config.toml
n_layer = 9
d_model = 576
n_head = 9
n_kv_head = 9
head_dim = 64
d_mlp = 1152
vocab_size = 8192
activation = "swiglu"
norm = "rmsnorm"
norm_place = "pre"
norm_eps = 1e-05
positions = "rope"
rope_base = 10000.0
rope_fraction = 1.0
qk_norm = false
attn_scale = 0.125
bias = "none"
tie_embeddings = false
parallel_block = false
init = "trunc"
init_std_qkv = 0.0225
init_std_o = 0.0225
init_std_up = 0.0225
init_std_down = 0.0
optimizer = "cautious_adamw"
lr = 0.000393
lr_mult_o = 0.649
beta1 = 0.95
beta2 = 0.99
lr_head = 0.00428
warmup_steps = 248
schedule = "wsd"
decay_fraction = 1.0
decay_shape = "pow"
final_lr_fraction = 0.0
batch_tokens = 32768
seq_len = 512
doc_mask = false
train_tokens = 518400000
steps = 15821
dataset = "wikipedia_en"
Each number is 50 + 12 x the weight over its row's rms, rounded and kept within 0 to 99. Layers, rows and columns count from 0. The size before them is the row's rms in percent of the matrix's.

# down: layer 3 MLP down (transposed), 1152x576, rms 0.0245, rows 1145-1151, columns 216-287
# gate: layer 3 MLP gate, 1152x576, rms 0.0319, rows 1146-1151, columns 216-287
# up: layer 3 MLP up, 1152x576, rms 0.0309, rows 1146-1151, columns 216-287
down1145 105:36 62 51 68 62 73 54 57 30 44 29 61 43 55 41 31 54 36 79 48 56 51 29 60 56 39 47 62 59 72 68 64 57 39 56 28 43 73 54 49 38 48 50 43 52 44 61 42 75 27 48 57 35 52 31 61 42 43 55 41 36 35 43 66 45 63 51 67 62 30 62 28
gate1146 093:49 26 49 57 60 71 52 48 53 46 42 32 50 36 38 37 52 50 51 54 49 52 41 50 41 64 43 58 59 37 46 41 50 36 55 20 38 49 46 64 33 36 58 64 53 48 34 56 47 71 29 61 37 49 47 62 44 36 34 68 62 39 24 43 40 38 52 58 58 68 64 62
up1146 094:52 59 57 30 37 63 47 50 47 68 76 48 50 43 51 54 61 40 50 42 54 43 43 58 48 49 46 46 45 58 53 66 34 64 50 37 34 43 53 58 44 56 41 33 39 52 69 52 57 49 64 40 60 50 47 42 45 73 45 48 39 59 68 72 65 56 47 42 53 48 51 47
down1146 092:60 53 40 56 50 64 58 36 44 33 52 42 43 57 21 53 51 39 43 49 22 59 60 50 47 64 46 54 51 23 38 47 51 48 50 30 38 48 42 50 47 71 48 69 33 41 54 64 42 93 40 53 45 46 74 57 41 52 56 57 33 36 28 37 41 35 54 41 51 41 55 68
gate1147 103:59 39 36 51 39 40 34 63 62 41 42 37 68 42 38 45 31 54 66 66 51 53 28 46 63 55 66 36 54 42 49 62 37 32 44 59 42 73 58 49 54 62 25 76 52 43 75 76 45 68 33 53 55 53 46 52 65 43 40 59 58 33 61 43 62 44 65 52 41 41 52 23
up1147 104:53 62 72 47 45 47 48 49 58 40 54 42 53 45 52 31 45 53 59 48 49 58 51 49 63 45 56 58 59 31 60 67 42 30 39 50 39 21 61 46 37 56 50 61 70 44 73 71 33 51 36 71 54 55 38 50 56 49 52 56 38 37 38 09 47 54 66 47 63 62 49 50
down1147 106:42 51 76 46 42 61 34 55 68 54 29 54 50 33 42 59 50 41 40 50 53 46 58 36 42 31 61 34 61 42 48 52 55 47 46 31 52 46 38 52 42 46 62 55 62 52 48 54 62 33 45 66 38 56 60 32 42 27 63 46 40 57 45 51 55 56 54 67 53 48 41 46
gate1148 114:44 84 31 52 70 48 52 33 49 59 42 38 48 57 63 49 49 47 70 33 51 54 52 50 43 50 54 38 44 65 60 52 64 50 36 66 22 57 58 52 71 42 48 46 37 49 45 43 38 38 59 65 37 35 41 50 29 36 51 56 41 49 66 43 51 28 38 58 46 29 47 53
up1148 107:33 47 50 49 63 52 70 57 50 52 34 18 56 47 54 44 59 65 47 28 50 43 75 27 40 40 46 44 20 53 36 50 55 36 48 35 33 68 63 66 53 30 47 55 49 38 41 22 24 31 32 27 36 36 45 59 49 45 52 66 65 36 42 49 42 51 39 42 33 52 55 25
down1148 109:39 47 34 60 51 63 46 34 50 56 52 54 63 48 53 62 48 62 35 41 49 52 48 28 61 54 59 36 47 75 56 56 54 57 58 41 36 42 41 39 46 43 65 68 56 56 57 50 52 36 42 53 75 49 44 51 30 59 66 40 68 33 45 54 36 58 56 37 38 37 41 67
gate1149 095:52 56 33 37 53 41 58 54 67 54 55 46 57 32 45 43 58 46 51 49 34 59 61 43 33 42 81 60 56 49 65 24 53 44 57 41 49 63 70 51 43 72 46 45 65 76 42 60 53 51 48 52 40 53 47 54 68 55 43 47 38 52 39 46 44 48 58 42 62 60 58 52
up1149 097:35 67 71 72 53 58 49 37 44 61 48 63 50 39 45 66 56 44 65 40 27 64 49 43 59 65 57 51 74 46 39 52 28 65 35 51 60 59 44 62 31 46 59 66 35 29 40 60 45 49 45 38 71 71 50 49 56 60 47 51 53 56 63 49 49 59 59 36 44 39 69 70
down1149 098:70 52 41 59 39 51 30 63 40 50 33 56 33 63 57 69 64 49 34 45 47 32 42 51 48 64 17 52 51 58 44 42 41 43 62 52 36 73 71 44 54 45 34 50 43 34 41 38 45 81 51 62 46 56 42 39 33 45 48 50 53 34 57 47 38 38 57 55 50 39 42 32
gate1150 100:58 43 46 41 68 57 46 51 64 57 76 50 31 66 52 49 53 60 42 55 35 30 61 68 35 59 47 56 51 55 34 57 44 47 46 50 67 51 50 48 27 44 26 35 47 41 45 36 34 62 41 26 47 46 53 62 45 42 45 71 55 51 53 31 33 48 63 26 64 38 45 64
up1150 093:42 39 37 45 40 55 48 73 57 42 65 49 47 48 59 37 24 57 56 63 47 34 56 75 58 58 21 53 65 52 50 62 56 44 53 61 88 50 45 47 29 35 41 50 55 42 54 38 35 62 53 28 59 59 46 51 60 39 57 59 63 38 48 47 41 57 72 27 53 62 48 61
down1150 095:61 33 57 41 56 63 49 58 48 53 68 54 60 45 63 41 49 54 51 46 45 45 40 48 59 31 53 57 54 32 47 59 59 35 59 61 57 50 46 43 34 43 56 49 52 49 50 39 61 25 59 40 44 54 41 39 28 45 58 28 62 37 50 46 58 49 49 52 46 39 28 59
gate1151 098:59 32 34 33 53 46 47 37 69 52 41 47 47 55 21 77 76 64 41 27 33 50 59 50 28 52 72 45 64 53 51 55 41 50 50 47 44 56 67 51 38 52 49 33 55 69 34 26 50 40 38 58 35 46 38 42 41 72 70 75 58 80 35 53 52 45 54 33 46 57 24 54
up1151 100:33 45 58 49 43 62 50 32 17 36 49 37 24 64 48 34 40 50 45 53 67 54 58 45 61 61 58 60 32 75 64 60 51 31 70 50 27 69 55 51 47 67 45 51 41 54 46 26 45 44 47 65 37 55 43 47 50 48 58 46 37 47 48 27 63 49 68 26 51 62 40 46
down1151 101:52 42 53 37 43 55 63 41 41 52 27 24 56 58 34 26 55 42 49 41 70 52 78 60 72 37 33 45 41 70 35 70 44 40 49 59 58 49 50 54 49 68 84 52 44 50 49 47 38 00 71 67 44 41 65 52 58 52 61 62 36 37 58 24 60 73 46 41 27 51 55 37